{"num_attention_heads": 5, "intermediate_size": 1280, "norm_eps": 1e-05, "max_grad_norm": 1.0, "doc_mask": true}
Each number is 500 + 50 x the weight over its row's rms, rounded and kept within 0 to 999. Layers, rows and columns count from 0. Numbers have three digits each. The size before them is the row's rms in percent of the matrix's.

# layer 10 MLP down (transposed), 1280x320, rms 0.0836, rows 332-418, columns 0-79
112:490570449496543495566480493559475399519578505594471429454423478584422587612509547471473459539406499532530500541478449437506540500590513551436514528590566506455513490464407504583522532551546466540538549519466584498567540414477504588480537503
111:527451543516543527562434538589513530538443492478522463510536564437516482473485430532610451520496584513479470456527479514546555446502482461455544408456524451552533460442564485396466499487537474482471595543554473536524424519489454356611447498
108:466510443531493481529436434535569470493465570433552598380526547482484443473450371534524488612564472544583565483481497518522498607459530504546553485583555569576428508480514598436517439448450612498503404452498491465463481531514566561452437609
105:454562463492554470545488492560524522509544452544605512539479538561527406481525603450502404491529462490548505591485499535537511575505475450521481528517561405434492525479524542500416515542475506482528453527499522453575463519567534586487370474
102:509592597548484473470490520485430466537469554424517496544493477522503520497528464570578572562534489491508490466566472562464612498497520457486515521420465466492573481434533507544574365501565512487458611486508573448532550552499518456465543584
118:515549577440498545513569539495556479446478481477360606477445504511507535581569523412558507542424503417532522497555523537541414532513534449435451482495472408529503479521488504391495501484558481508486554517451499462389473512466524509480452603
111:434534441595474449480471486494494568522437345513393491506483410498426535433498457350505546519516485473529489596518506475501517523500573469408523545498605566426514531520445514472567459450415494563531447528537529492572486610481453545511448437
115:514513611585436323532424462597429542597461460506554585438459478461582562506541455531540533436552454473532427508515473534532464469467418440428533497478517539543459506535509470454533482490529538517452504483539453514566519456532547431467480561
101:492509574465503517517432513515559551465501476508509539392526543489585413479521543514477515594552538454522409541475473512416500493537549504580544550499532392497441537455434535504494468423478478490490539541461589528411510366540419559538529487
090:556405528480503614515522522493444488500591465497541565443497517588549535547485494562453520451451631472484401497436530480423525445508511510517420496425483566507499432548409469429453543611438495558468499434525622547612517497459453477541479534
080:383556489471427457623493434483595450461459435468511535457462503560602480423556483508512521461526478499529447566467500547541505503538463494600508514497497494441502560603523567524512514520560561509517499578447666594519408421446617548440495583
108:541512556497575461474497538554514525575532455493477534491505434513475458562535535492486469507552502433490557385526471448438397492549580478446531439480517493525516600497524637457444558579512435512446503440420434564531503560610523598599442501
089:522498489552479502503401444525466427490595464477588482506503558505510519484457543561547454506514485361551439506434500489476597479500494465472504355460435517421587585570428549496464516493554492440465486440486576456536498460472467556531423505
093:581542462496519513586383507507394487504509516578493465613588512579608562465536570500496569617521415512451469504503566486540481469442489588447495494544545471496501507439488553561493515583526448490506469515432553514538606522499512553497445428
107:404505529474481556460463453470477520546427560564457414515591563467425496468408534520490488525429516507538440482447564482448484490544622528400587543556532552546508448568488487517522483456530462545558567551494522457534557443576400549527545580
097:465521473509480478472571459543509588505510563541563491577572462454534598460570478457423471532462519346538518463501597506474575575513538557435481540493437528545515495497431530511442545433510434496521619476481449448509485509447539470452579572
102:513593552595492484525568550441487516509559605516515525478519519567548573517472569528532414514415450544408389417461595499511554491549511488561522458542425511471406513510443469532479505485465471467444445544603539517461474527470530537490531495
090:519500565524472468527535501536443493564461421601454464532529468556527532542538520450541642495573408570578456522535493538491486561468544450588477544445589448517577517500453549582568530514433483536484461481469538479487521498506491487428510427
108:391506563454546423530610522548450468521537509463483433556496527484465437517544505542427591590504513504500403515611508428440559438443463490460511493591432463396470512493524525417554521493474547511472493467425507408506537454470505552472569577
110:566461461529536586474551506523584409555431533570553422501543435488390458551541453477476522509485546564527487480552462431557551453409563496533510517420494505475446434539474469406418477468511480481501506487522473424539524483511412483562498461
101:431542478593424423493493468488495455490474448377546589452472519474378503411506494556541463463499525586481533561511498507493541441580464518676579470480583515490494460490500519478479575458468514460400440556514424444492500550524559520536363577
116:516484485473495575534500492489546482476488446575476529504539496423485530498468555545574484559442578543453423351422468490515531511486452423518540490529502471574523487547513480487540511533578554554514478575486465475512534477481488565598564569
109:514526516429523511429535480475506582528584479479573446490512476465414566539581475591561470561509522445509540550439447504470481430436542604460508545524458428555538424598427515464515480461434466481525497493429479499449556483567438568522519543
104:476451568556483534490503488445437442524580464462599432465525505487462460518527535562488360438531497487579483495439479509478500417547537550443456400460530475553451431536468469491394461491506513498454487487513483526540478479505435454490491521
074:476564531467533534451536552558469522495501474562538532516506495478492468535473465560505558392532499474410509487456554477618537424549511523629499560413482493534490499542497431452566484443554574523510454534655442470562437554494454505520496561
108:488461568472547470546456395530532420534470428490551454567514476465499521497571444416507518441372471569531592524495525458528639514501474491541404481554590508532474524539453477412415524469555476542547454457483545532490498470515517533443523464
106:511397544512493529538464498416516523487502598531576477486505441504480507595587581546625506515508562539506448477400516539455514526464537418413461495491484532568505491404584486547522520517464506555445509446548470519544519535441510481618476512
111:473452518537545520496500547557455546371466451455566537581483518506607565501527580502476547440574494627528414503429573536522490482416540559494549473540529439423447519513432558556491522536430409499448518461518524446520478451541491530466455463
089:484461551546554416454440481564524469539473512631457535504494455511576571537501536445531481512518524520508548514452567448586585522492474491521454482466534589514484536474544580576436496502484496508558519525536482588478508446504562483528458583
110:444504434467447487480559505608510545496504537582584506499529509474532517452494516508494519502498489486485506513548547428548500569491524452488558534409510531376478528451534570490585501425497537467567494428501517485491430545607495624474492548
098:464495473548453450584533504535567463467479403577507500512436522493523534487504484565497330446557514512430439501362452425455510548557468452492481529595445463506577479525489504455553450483415449532439469472522513512506471575403491606485529569
103:524559476492427582531470530512484447507449450508518512488541455453435550567459500543556546501551519483477496465510430527524490511570492450484514545506506413501531451489496447472440523509512517456485476525434578528504522455427539485460492443
115:516578481585582476414531524529487468530512482503512554505453411501528508580446479517483503538468535476466480491491529474529474412580526451544523520433541463557498507474446588482577498511467520576478461435556503478455481504518516429388449587
084:468576433480411547498440538535496486553415395548513499544460495497536499595510460594495582487494498517480477463407496486456545438484431430564460497493654522542589571501429515556579515504464438444581492563499512515497443462422484472513425497
096:515503530423502486498596433559517530522420460538527562525468522484428588521504522490513422513441475472497448498595387584560478427443533505636488521535471506583516517464510487480512452490484510565498449443508436464544517493521390561485535506
095:603454495534485498526472412581415520459451525539526526493563493548395498590405491439503501405533425623510517549582488559408481563440486392490536536502503488400580556564463547486538471456563492554502480380448520568498534531432455484468579507
105:439568482509580492560506521563554523500450478518424527495477462485467487544486555517419487449430490422566381464496471384588540440363429496492507513494517451502496518447484476467503522506531575467617518493427499609552494391500504416418480575
078:485555490462391541446485500443517447444401487454432590561514455448477549510628444541471574502491488518485512443483519550638519553546496534498495419540511512262480539477510454453554431482461531482541518593477569513577441484428474454550423566
097:436578484507517441522556518519534485516512482491450539500460601498636570491458570369474562450506440489518436543441478582495552483606504500498487499458472517541538495480579553489605494404417492478571444518555570483555423512418571405556560474
111:553514574486506501599493455572408456468453549426465527566520453527448469502532486457531542470525575545479492478552437466514500555489475553583544515554546430510569454569547561660588586442480472493611389530424440457485524550547456521407450495
100:517540381584470538530479450468528455448571490489479509515542483481539436483463486577517495451527465434479508496491560462494442517495439587405478435576449496461391516458513457511560504472490592591533540492547540526508473493454469483413575500
092:445499533532421471549451524505421513526567426471530526530471468512416545465508567540558569427521457485538514479507462463437487484521566540525424510506439547389453456495532523495504567519485503536464501493467583420504485384488517483420413476
127:512500490585583488501500549448609491427487535498571502484480516440503570528480438491554577447491460510435560529511575442461574533567541572385406574548564376513440479586547523516529482534454501478582460444595470592558397470440532548548471508
109:545487387480544526536460439451449549426527518542443495507534567434449444472502493468475466561486464449488490555493582436498459405507540534557625578481551522596530523567493458493498503451573483534496516482498453542504549472573491519496436469
097:502542546556523487529497562507595364559584581442508497547519534554464411544535480437543486480562456400517504510515443472517537488509477513496434510491469443416514495537493433493516444557525514614498415488509445496564553529515534533457544477
089:459491461524563572469515571498489514449476512488576451570446484459425550490425429482587455461488438528486566536568514481433456453518525532480382596471477486499596462502490531558512488475405484488488456471409483547467500547442478491584472349
103:503531443553465522531555534513521509458492513435537521545468526515522640404496500501519555498544614484495524528519480343411512499541515674404470468523486491597428500506517535587521522533477531528457461556452481492471484400516456556534463461
094:472519482488602519451480451504413421498483478553440493575579510566447508482512423460457499411506473457505526505547451437555402479574465520670586446408470518462496594501516482474536427562447498537511549457483464569519470569492478469433466504
104:561509468503513482497434485490546599490560528495487555518566441438499462507417557654530511349470484483483555478570542545584496508604523539464544511472608441484582453509555472534561544490485418526468541522492489545539497457433492401509497463
100:546472532484494535442525529425539441547557458480439521553499585599490551482441522489590490454401483510472567472508462563500521503484512486444512480434550547524546472526460501471516463422573561487476440458506454604509543419473455515499549361
093:538505517445451497637469491471539496446448486575654415574415458527531545458504479512490495461454506577499566421528611483530352455543485452621585428553571540468555448552589444591517496500591580514482454507513559560541486591540506465503498508
097:603467384462498392452521549489569643448472515446554503530462498491493448479549499424446618526479494478503444509529439441408493477449487463381409471554566507502507562435503488396502584532536494523460578399481490491448460564463470449412520577
086:461571496484466557397512546579554543481498583522547560448512467423464540562543502478508482556479521484576499428526511522469507543477506515508504461536552495592446390537535479556522514515515545477444491524522488401578487454516546424453604531
103:525539582447558465498505424528435503529499525527578519544490479559510525490574546483491504601475533498487563587527410476419602476505487443554475473492508473411523575520526387451397426490397498386529455579562468560536477496425528465513507520
112:530527486494556503547404465521539558474602509483441550540583455530525550521580454429491511489523422484487545449509511519494449583455535541426527485531523492580527474544464490598411522474436440473488484492489526420432561449563449458534518486
108:416533496544463590453571490525562505467490460530435495529494442498531450360552531481465435469552560515483528538516584528519471495433517392511530385561583520620467551551549473444542554525580492479546479530466518436487485402541517539515392476
112:523679450537598462471505532544591474495455572533487543530521482548524489511544613462487434465558604498409521546517554516498479581520490462536476466591461471441558528460455562421547494463398500554443450502482501451476500490558484471485502550
099:554553588593408474473556504432469496530440570446533395493535518501464559562414591445602489475451468491518549452452452494555419464531440564522486498532440495498504511565417484612589498536496592551601474489488448547557426473488488442465483550
105:528512452522446490480515467535464481517462526408486494537482507538481517507432483445420447599516530490530578446439504493449480533424530476444444562566505481546417543462489521459469575527527446488541440543559448581528533542486473487540469472
099:486520493486528530425607495547475511467558526503524443445432432512504578479539396551504558496434494537528473495431548512448403509589546625487469509530494552471403485497580500563511570461499572352525511524539437578455544510544538580441424484
089:457466468557468451531469480540508474516475564407446491509449423550543512403454516575397505476535486485542410570499620435522450511432437461527521525463455463445517482554461490490545502441422495492542555458526494404540546502482496447518398528
099:485481478512509378551450450481514483435514609447460513437492518400500467560523484595581425548579468502536531431450543483478570426532516564402509464526485461525554522384516476438493416452503444546489532494504569559608505478480488453494452547
111:478430470494584515525508585548575513502568533456435457508416506539557464432441441562508480479429420492566517601510581472448577491486382471458605523434454550500474568459476520560506533467483566464484494508459546535526487524487493400483506541
113:491472457471369522540437471520464502514560567444503497483507466546514521427472460495456399439619482537461377502434502491455506548450416450547519525474445484448489442464525604519522462502499420431502477425392435492522556524518496410540495567
107:592495368518545489571570579546508488568474576505437571424517474546431463490378502423511412501512497496502482514460463467500506485465522473465426529474517552497519502480495513574467466519518504426559560560454468531522531373466509438443396593
097:450457505527496535563561558535470592473425532475501528561499532403447464512438490475362559592417521492540477425506431495484475515389432448577490592469472456463527512440618521493501490487507540546487540449417481503582490490605539470486534487
098:490502424432481516571617424592448507467534471530517485412523431460518535471499501475510561461567560459498532547524547494444507537542492456462512436492475522505517470488464546510549479595475473516375497450562451554529565474507537487526526421
093:511515484577446429619434500507523414518571459572470503503545404535476490530464502585435470564533525503588538532493500446496461514513524483423372452475428499401501524532532508467612478544385533534385484477505492529570502422507553527544476510
097:447572541588522546461426448532574469401516472471531510498609511475520518550561469531591524545426459461584533477616512504563445513457530481488410559488513504388564567437473439478400484477503628461524472458509498516477558453497395465523535526
096:500620519469401567513575414427507421478574572529470523493591445490469490478560500583478541459447579472487520429516634510554460481405496485521499553524521502528500485420532451504510506522489502465462601552434493432542479525547410406524429499
090:434523528442498575544475501512459538540493570500452506528553534442550522541507438508507462542492518497478537420494402486456543504522446557460476452453524487517452579546532518549497646489564569567553469531480551388448425500564477481486477542
105:571521586521508472446426459522569394416524532463526426504428480485482566517505454486604549523481518503545594497451498507597409454508428601490421472497422523486483477446526454484538572497480594456469485490464460464465451488482407538576520457
092:514483464564479540439521495449498508508506480516449537524458404462522504555369461510517550552496429554545511549476515473438497382461560455606485534435473511484566620486410455551558451438439452538569475402495607464555491488431529630499421519
072:471461537490444484421494536492564466508544450488505536557469514491518556525456536513466566491555551474516451493591508479486500403558516482796503458468445580436449489558435527501530437467554519553545544440484560595480588482536551422531580487
095:422475426542527527470482318506535387486460590466500543485480460519583475468517416438507420449513437496442454523525425479477499491502472469459446565492521523579452455450526387611519537591483510440529479502524465500509491460479539515474569502
101:464547504490504544457461480549530565444434448581557459492441562489506525571539529441574456464400510516494430571456509526525494408484489434556537500365432536585502539458451448442490481457464606438505511419460564483500487510505585544503473508
108:612492438520455567510499492537422492421547503501561453448494554568622540556549435462534547581516421500514530497469531557464544523549509564434462511413476525479450557591568448416481475463569528546566510516534556531414457511453438543406619469
105:551462459545467448452534489367447545552456467455458470484443452471468465517541535462443462575507555496590650577464422558539395588445549495476494511487586465551544432528469547499408504534458487499525495516405512503545503503516502481492524491
103:414464436471456515488438519387547418464501514395529475533460438553526464447529506529539479457563489545527543549445565546493561678425549430516394524455474406497557487514530451414571459460488459561514570608623531485455481465458471563449441500
110:460534430497472548484526457411518500520575435463446521432517454546397445429531464491477423425536517495455521471424485565504492531502584528494503513506536473436494588476456490492499490499536483567426530511444552504470381432363513445520490434
102:610576505440435417587430527448525605490462444481544519444507498481540488521561517567539481475510526496590514455570528505523506591489510521459441487544525485570512571564453570501447534446573407501435479443422491437526474533423539522461468431
105:474450457475591470624470502465480539602488515485480505419464487489426450451496502575446494495478490429485530534554466478430488513423515588478490471451519549517606480544476596423575502445567552391419482563482561508529457461468458459460564522
101:476464569468487503413482558540471502545459464546432337480527393488497508565498598616538539492464476520536501428477568464515483439475471564453457436460523506388450559566516491445516549479496459475496414625606475468488540569539493588581502540
098:429504548445433503419421537526537545600488504492427524620554457520538503549547427479509469463518470502542525458511503515488508456554537509460444504552519537577463417466398488500436439490407462455522511525556415439572522546533481485559461516
101:456521453435418491534437324464511461518589473541554505473514525548388440469469495469448492436423420510446509444496459494469433501572488535537510502436442496539513497503497493536512566451485543578504528499557530549491465434560557533496528500
099:424445536511498400502472546563570534499552621518460457418502481438446498564546419546482470524513535586492560516528473455554550553558506488481520565546447460504535500430518490475482603495533519577377393496453471565450460461518517529591541488
090:469502490463539458566455430546480547524586475469490558541410666499529619455523448459329445586434536497493495477465505585637475564394519460519504529472588461466450486520517475406469516522471504472442550532429548442458563481464498555502515539
# layer 10 MLP up, 1280x320, rms 0.15, rows 333-418, columns 0-79
103:448486536509537515560547541534485540496482519475502398455540384555524534431513507547466549466498527512560334634458452576460523602569528592534455589426506519531418503539542565479492488481480497516496469498457546505528474511485458559514475576
098:405561501467478467513499559589521547504517480431582552576427533495514544534473551432490582464559542528564605522485439503543511539469519441441503491505614531561426586494547506501522549454507543567387527502513486496547439475454488416488543512
104:532537481451478510507537478544530343536535416448461537488484418494459624486499526553473682470463473505483513480496505511523527455571519479520496549533375547497429499580560421611561471464514489454487472416494418451535473435430517548506490519
100:526405428493507511479512506530574504477504485436547456464476504503508501502509569480648426460525511563563552437429500354471385492464554443515562476439502643537464434559367492479550432477568488449445463543569451528513481452476534532500478516
109:521489578522362611543463479471483502476453466499531481457445568504413383489454497475457477491505516471409498426522451543546515560564490426472561524525543471543525566408513479525520488433484404506477465532473513445442467542360382557443486532
102:461496541402459408408449430503529433634454543448507494507486550458581521473586495592451420485509510530438498467487424560429459423586441590546449495458428440518617507548495475465531467617537472522488500477507550512483477565497479518501549449
110:557465541525503538466505497507424494539511488530405461421550456494490390484464524532562464467562508407451426546480490467496476529505517410600368489527505483517584492544522540550504443499552590510529470442474428479493460417552512530664481415
099:481497547549589469535489539440555422507548446590498546539451491424515597445546540558422500471475584448395511483532479551550467466489450554501496454528510491548482394612515478475548556588494500541574527504445512428486489536468594449554495440
101:479471547522477456547576421504511447570387535443552487457517467504484527491509464596504511523596504515567510512492465501430616516524509679487590476536477413456441358541591477511482489451465579531487543474553456577408501465539529533476483511
093:469478527469556586348513531493469451518546507497533503516547530508410547417455502518399471617554482482475553515567513494495539459443474476472630423496545462496497396507534511549391630502483456476499428465533355466577601467559491469468544501
103:464478476457439474515569417476489370458451519507522479502628553434522558508436544535451493585507423473651462582530460483418517457537531501504466485558499542484523509533427480503524384495484498525542441520536476481560510533450539533491487494
096:542556516470513474545477528535414449430515507467485468478512572547522503428558554527505497439414415524425559511537480515413391560468483619524386482483566483468519392463548481520550506525574558420498478540477422595445501534466471445436537582
094:509405521522539439473543508535606532425490459504575484470477404479487499502466503485465490444477644515485414480485510590508478545597447551439490478530486473525515424506412506539455509466554505447514579469528496521477486558580472439558486580
102:494495373502530550522537565570536451434521473378457518498536434507546364521501528415501533392505542445510485523450506569466500354507471549508501460480471522495559517524543483449407502526555532564500468464516527446414494493502482586547470487
097:496478460511500590528463416490549476423552475554588540402489531526375491528482501454501543420548506531441501498481515446546531502613491502421608421605457496607463469421542478531508508508522519584437477467438528572605457520449437539554485486
099:455498466573513455483474568414498444490513499456517456512495548440540431618514487479536395504487518474511381562471393396502451521477402447490593525452531457475424471577555519526513570552529513448515492560437504478567545556473533593457450563
093:522510493540589483545425445490608461552555544438460516510540445497539530514464516594487468457449515438452585436468486379444411440514478517507530498513450428476490438496459447528445614509538495517405505565581538562476544465478512510542568601
104:525499501573505550524455592461536548410475534497503512524449510597514557432518490466531541435567474597456518468437457569443516527490504460464594472482432447497460425559485524554468525503460548517533520501493502599499519467454507584511472461
104:517461469523508542479535508527451489560491579491633601447533470467523529501456506485489497620451533489462495469392446526457586503485466535447481534429434483485399565525386433524505458516428422536604505515439506481492493490470468425566605418
103:486470464468512514470492458644463504555535496516460510534467428478521468506456571508417512502476580480462504535525602505498436456533521503547559502556555534516482493475571581421598498579506433507560509579414521490484432547511471452428569388
106:566489485507498455490480484551432524535463493558484489436478475469507579506455530479531463558522430542528564444531455459455579388540481516513461508596508474491461540549482662502469507349474513531569563460548485412449531476464550487468497582
106:509488421467540455561525487594501461510455443526449472544531533488574547438464555428492443516477562513571488498581493471512577504474491441531395471485474461537456511469608566498530479604558524449605488539451553474550534475581596496509451531
096:428592483529461562500511497515553502470407422419435572518489381465484571568470432550489607544557469531515454479502447532479519495417465557539493506532351489454543518555447535482480419502448516566516484497577546490408522594519501462552474425
093:493533511528534507442591499567545422466517473572442539497489465474483511524499571570432510575498455553480478576558575519486459452482503385495559438549580449638479514544546585552556615631499465458499525463417545382531489457485646557407439445
105:551502493411557501439486577475509526485462519488499641555415494505539528642422436549569378463497425496503539561582558518552512504448539637546552615477440448479530471449528502535581449502508534521481501486474541470467505511480514499449461466
100:503516482401452578538503510383393522485503504461482534541553517546373469465634452432532483509519423389496506555443466534462456469466535553533555468528458522471544477496475487546473461434456427448577415476504537533427482562466435495514549502
108:460611504512559422494532515504519450517485495491493415494504510528510499535527452461483495583510531446455540468468422518475557497542494476547507479419392513609552535527520514539550434455504449536448446382541494468482515496502511588474450493
097:510590500466542464488529487497501496547535410450586472554479424436513384498504486500429477488516481444464438469521546469459401549463427526495516549530514487492483439499499513503540460507477517455442491482488499443458554559559460616484572473
114:550543537493428610518541526482509528486486432487508489459552443540509424508457497428501648512519518479465460543531597386503554475579520600510413483392452491448400471603513487467488399535506484533505476478438443462480567513525398482443477508
101:476446609539576506465472443515409508641497554462526496529552549544480494531551511487517517545463534470557567561602518525501470543492505543507525437516542616559412536420528586563424442532448489479493454512441434507466550486610517554538473382
100:480511493500516473532420483574509545449535520424545486536468459465526466540536459520457473502508557466469485465429479495509451556453534542458512510442499547494522572494407402405584536528436539528468468514498464471469558490545539538491507481
114:520534431591430461513450533524477522475454479444515595483491444438496535456421434502455393497486391590455482555494472472467416509558492442379527452470536512557466459471455470529506509416460485590625460432493543409552484574511541456448486516
093:534479469456592530493523507397476535529595521434515558504425367475519514454488544410439491502492519546539452521518497536531486516499461459499506466510363511490464366488572580344446426569553483470414511515479505546498539529499513431516478444
102:533532440547464566564516451466447581470497462500438521473505449527485415426511457438603488455585409504482529530495492484581573519489475483529509473479584479608483519463477473447480555478515494548604532501593578445564484425549485447499469495
098:457567519477421502532450512440458492572532476393510510448488535492553489407428504495545492556528454465525582478517394484440514478501542492449438488569553540460441486505526457545438531456479583450523432507499527482545472449468493533491433544
098:612542577529508509499584534441505474476538466431518590448417540493517481439444470502606547509489487513472568555488514550534497504618468436567449522494498510506469504513525517486515525417428506481468488517450472489441524525493485402469474495
098:494478460498493511468567518485459526462458492525498543521450486559526368490451489538553511458527539543413497481528582536491502493506461477487432483438541580480479524595526585552491496613471454537400543497485495506418504547583569492601458444
095:461425495494600548499487584468484648497517532451571459468551416429450497472510465490517506546575544438452507555499448515469458450473577559454540570464485423487423498531419489422531506485457473467455570497472497575497616556573477467436510602
110:478555566536483523573480462481578454539424561509546542531481525491474432466524484408638467514484518500437422544507478465427555520477555427516513517458523581602585421524500486447544483458492476552510571454413453483673513479540597521541470573
098:462491467480451484545589535517537520507593456553553489564520460607523497467435547435464495563573501417524552442489455603351550526495494471545530547520433565604513511563511592487415388598517558454563466529495515488489513555506486521549460527
098:420479477466478625506469572444494420461467562507493542517585493523564600523510456547443490504561465467464485521536508492517507594461535477510530502584519418475554545544497506447475585541476562437523550376462537450642511412537504434583433574
113:483482529505529589395495397535535469503588492500418541548439505553545518412453548464511477490491558441549537500442507476478568470538579505482471519457507521545548510517541481490492497580470362526508602522520475465506442490504550464530530485
105:441465450481490417444519473499393569524476501470466467488469530465502544433479533451466542513539531409490462528461517556408503489535428526510501539499434629498567533530514552438480533530420425440532510564499398469608533567466527485434541379
101:486527558521502512461447480446421471577518513543541471378566500486473514532481527513488451494465474498475487522550538555539547465541504505524513536479459416479468529524511484601492492553455520475516435494524534515493508493545456495572453602
092:535518443392477501556497463463493450463483462548433574474559532521516463515450525562476593547483622486510468461432492478517536486522458537511449530472474555447517489447516525457526540524457517513451568498562532570477577492563526488444525500
096:579452529435574560591525438536493506462522510507398527502551444446535431547514574502444470543438501556464490471600541487530557448484416477495485583444420587462516548447519501502541455499524560472424512483470491472571532536492576519535455494
104:494477461557480466521574552533521457553493461499487527453435478562442450541481499501563449446458480507558510587653551388544484527509512500536428458491400553517501482513524573505584540545494474432561472471507532503512560500549566550522480568
099:508553567484394522451417523503401555445476467507541536542501492457543531508490491474424440494578537440499511540455513387527446436512550553521551445508496546517520525531468480460562548547492526610517529463434484512506434497594606502468419413
100:480523516466457559488420484477472496559511501499489518456566530469570548587471535454492518512535472540536567539528482489504470525469436422493520434566509511542464527561513543561443492517437567527531451500498505473585415441431534459478411452
092:527460496468492550492479457526449483434466472423420518518493564536444620492506562388610561468524508401559425516506470506428545585550484522537479583482465536487436476579468518457513531501543408458506418510448521574516482448492461480399497476
095:504504527458442536485461574455434457530505464481403517513567469487517568435465502530570483487479512436473511481406441531485524445499572534516526484458605474545492408489473524602543511534408507489443507499512511527521509498483476597478553515
103:427479459488480461531492471506484448586527533476565550528437502530513393471487504567469539504452493475564481455470578542535490408532477461534523509503458447545534517506518526493406532414492501567512550493625530506439408472559360525532497485
099:494487425506450526442473554558535529482515573468479483452468451484499543521452542549588456436614483437461585465481501503547506498494434586490504539496415505536583563480499388518432460437523492573464535483496528540484503525509516578548451385
103:576523552401577585462525528575464505462390541394492545470500455440452500527501494488462441489471586475510367444518459477410533415427473496505457506475472543497517494353459606466442495459539495462479534510479451482473566486498415509624490460
104:561485447564567454500438532500473504413421503383435461542519563486489465579540486491433518536518546447474491532491553570546479487594510478503427475548472392454494356510377526598583501518580520598485557323514530501504518555417559446439605467
104:502529411516532547488498509594518551561515509446468441574412535490460465548520551500430481543466455543465487506549592471507472492470387486464529492494541441560457526542509486523546382547454565411552533476568519475448572469500404584555476505
101:540579413552424499502516563556606497466510392573504514503497426497491465504416527506502489536433529618450483502453519545480431541510506448483550579479593506522528455462537514510467491544529523614462489479519551563394474523480512577534497501
105:514485470536494459480441539537442470429568578440513477478460466546533495544578526566447532491502498452593504488503443528581462599518469534568512543544403483493505446526581507545426483418499465451533531522505530448531460462443634587482535555
097:533432471480559508477476510492472511521495530524496487439509579532529488491501492551505486480520557436462475548494433497446560412436408468533555408411547475493518424453562423536466469497587516453581469465460653488482506457472583479466538464
094:550484483449494545484555515515434519503470473523486587539481408428558521514482489466572452499556512564367482534536482498514627576484421495476479458581488432456497552475550440503513575574487495553462471569473460511508400542508474544595493432
097:449463555502493578494471512511494561476442497547513556510489408487497484508534568371436533457503469488504522546442530477465396532575548481512481405530414466516451457573494597614539538549410432531492470490546462415515487495494557389532548485
102:525455474566530552486526489475513489456474465512563424551470445495500580443554468569472493588502414491479546511488501528389450498537427518529552517510448455463424489514533506567347459513457531496449560496416523537496546478437558585422508510
102:504445530459489534526464572551552420534575462416491503492558485459511476508467512422452604578397539539534610445500534424523458505591508501481502484464489486517430431579488490515467534467524598617512589493536561443411492584522559422403550533
100:547447462440525497422540489513550527528477445524570477492579429523418463568535518438486436491509558588484522469547510517494516570433488469465566538525543513436455464571483568492436533571428454537588529500482508509530418538503545448523487562
095:471521551570532535466465507511498455502525546445415518468451556505477560533476512520521535530481555573480593445502549511551492489575606471495498447484456483689523509454446474510536586458499426478480520504614498482563356498490476476502475511
100:523512550514552586401398402464476511525455571588548474537432522493439526480551453554498533521481550514500462501465505461505518555501401444487485466510585586663550506461520534569505531490551494501496442510458432470476562512509428429525470534
102:527474509547505493396602484516477453549453504502596524614534579450513479556543501418516509519412469498498502572485553519533490417447380592457509586492580433503610495473575553514551569621431573411495610483473447464511511549458543535465569527
098:581526530532480462507554403526563490506459457570478441459464444583493448468425501555397399476587501529492510438496406531537447492490539515528469535549425471441613495549526464476439466582547468561519486479528425432568482497485416620470529531
096:505437381531600514496544573502370464654520545496519496567382461496479534495491475429516521454513415545445408515455422447512581569567499559551505455536400478480488533593401533461477537399543493563470480411603475409481500473548506480416570496
095:528448489380561501427485479505539475406475513583466517500597481482527491494556409496483461385512510516549539547540458530530481485542512532511484502525542477510491436472475591605562461501523530461471457434496551453522496516487502554407496489
102:477449463541487507512553495506543471417587484530391481523439444437516607409481493525498486442537494538472475487420492577492513494498599383526531535606479506616543366510481410503483528571476455494524481416511508471554508401494526587570428517
094:485492475433511514522462465436462554497452438559523489482475509593487367571578582412496548450500493516467489448513372427528523421488426486539498469516361436558499466543481487490557551551537417463528526569554412444549486533432462406515556428
096:386471508543524526519518489442424536591501517532559511536478508481503571551511549514475553446421445491485486481487489522436504441475487683436573450544554488455524463460480425447413490437375481529411526495547471508511392418520492400492428469
101:476481483535532517513471547516433476571474509555506404470518499475473489535475586434613488536503393563524507458519547503471452514490546554485501424497515580535551504572540563539562446454516473379540537451424387522523554548585365531416570471
100:513466546548500470495437550508577472468546503381421440485486499480374435595440436533506542565641559534491441531517462534481574566527483495517401396528465493491425547476513510489482368519457534572464501604447486568579378510478502495478456531
104:431455544513475510452454452538534477557406470555436492634467520500538462572488418520542515396507582525576566507554525494518476444485563499461534470593553490504570447460546532442531512522480515548497563444475519517512399505454433552483480512
101:470540486509441407525454563499495472548480412525483554438480554446589514434568395540463421494530574584439484472581496515519552414521429494451525463384454513509497536453456488435522478511533539461444488444514616439463461478525479556516434530
100:473534530539568445507447559622441557493546547497562482462510509587427437415417589495503481602489523464461514488508494408544476444455481523348555461628592520487463492501480509501512467469528486506524489467485455478570409506488409491491538428
103:477555440430467523377464582504554555479498523606532506442448519519494530563520403486436515491494528456516575539472484478530486469564424464538568527335563535524517407493490597506487468441538482563453459537642509481549599504506547503428432501
094:481542499548475505567468408473537460458557527503536455558491509427524436483501499549407454499515643560565567448526479522531497495523510563495471472497490515438589566456545510530497463564567411487499564516468586482510515447514572363522415477
103:450506502536430487492451472463566553543402462538622531502448469536559507567558515487429503578484493527501542493433514535482502559445516516484469565485554438438482529537468460552540520562417441449504507437484456567505464513427460565451498450
096:581507458500504501520501519517487446499434529435525479543445521480441544440476443488503476510582511519469520502557456534504524528526485595466543517542431502548524471542550603551488490501469506522521518375467557411404518423423483435508516552
098:477391585571498582528487445490479490487486472446466524500476528483474513473459573551514500625424526440484570541441562547469431507504504452537510484537428466478554454483597499589522448549480527514468579395527531551524588467434474490534601446
100:529469516503524496478493634585521468478567513623476541511563502474581528527516546488506492515410574466491507478551485462457542544546496620545560473542453563402567522439632502457648513437505522465528508445567496575560567599548524532511561460
099:513550424542549466519566432498397554435486489558438503447561571563463533349504538536512446408540503468508529556563493557418452472561464497496538371406470491559477447585455435495475410495514433422474576539590526573547530509448446491507501507
094:463469489463505558482513421445444531546516469471533431599467449454491506455513507465468498495563410516502521539411478488488527533430411523582491444530472500518485543527333490544498481480524440499495402563533508525450565519561486577575478464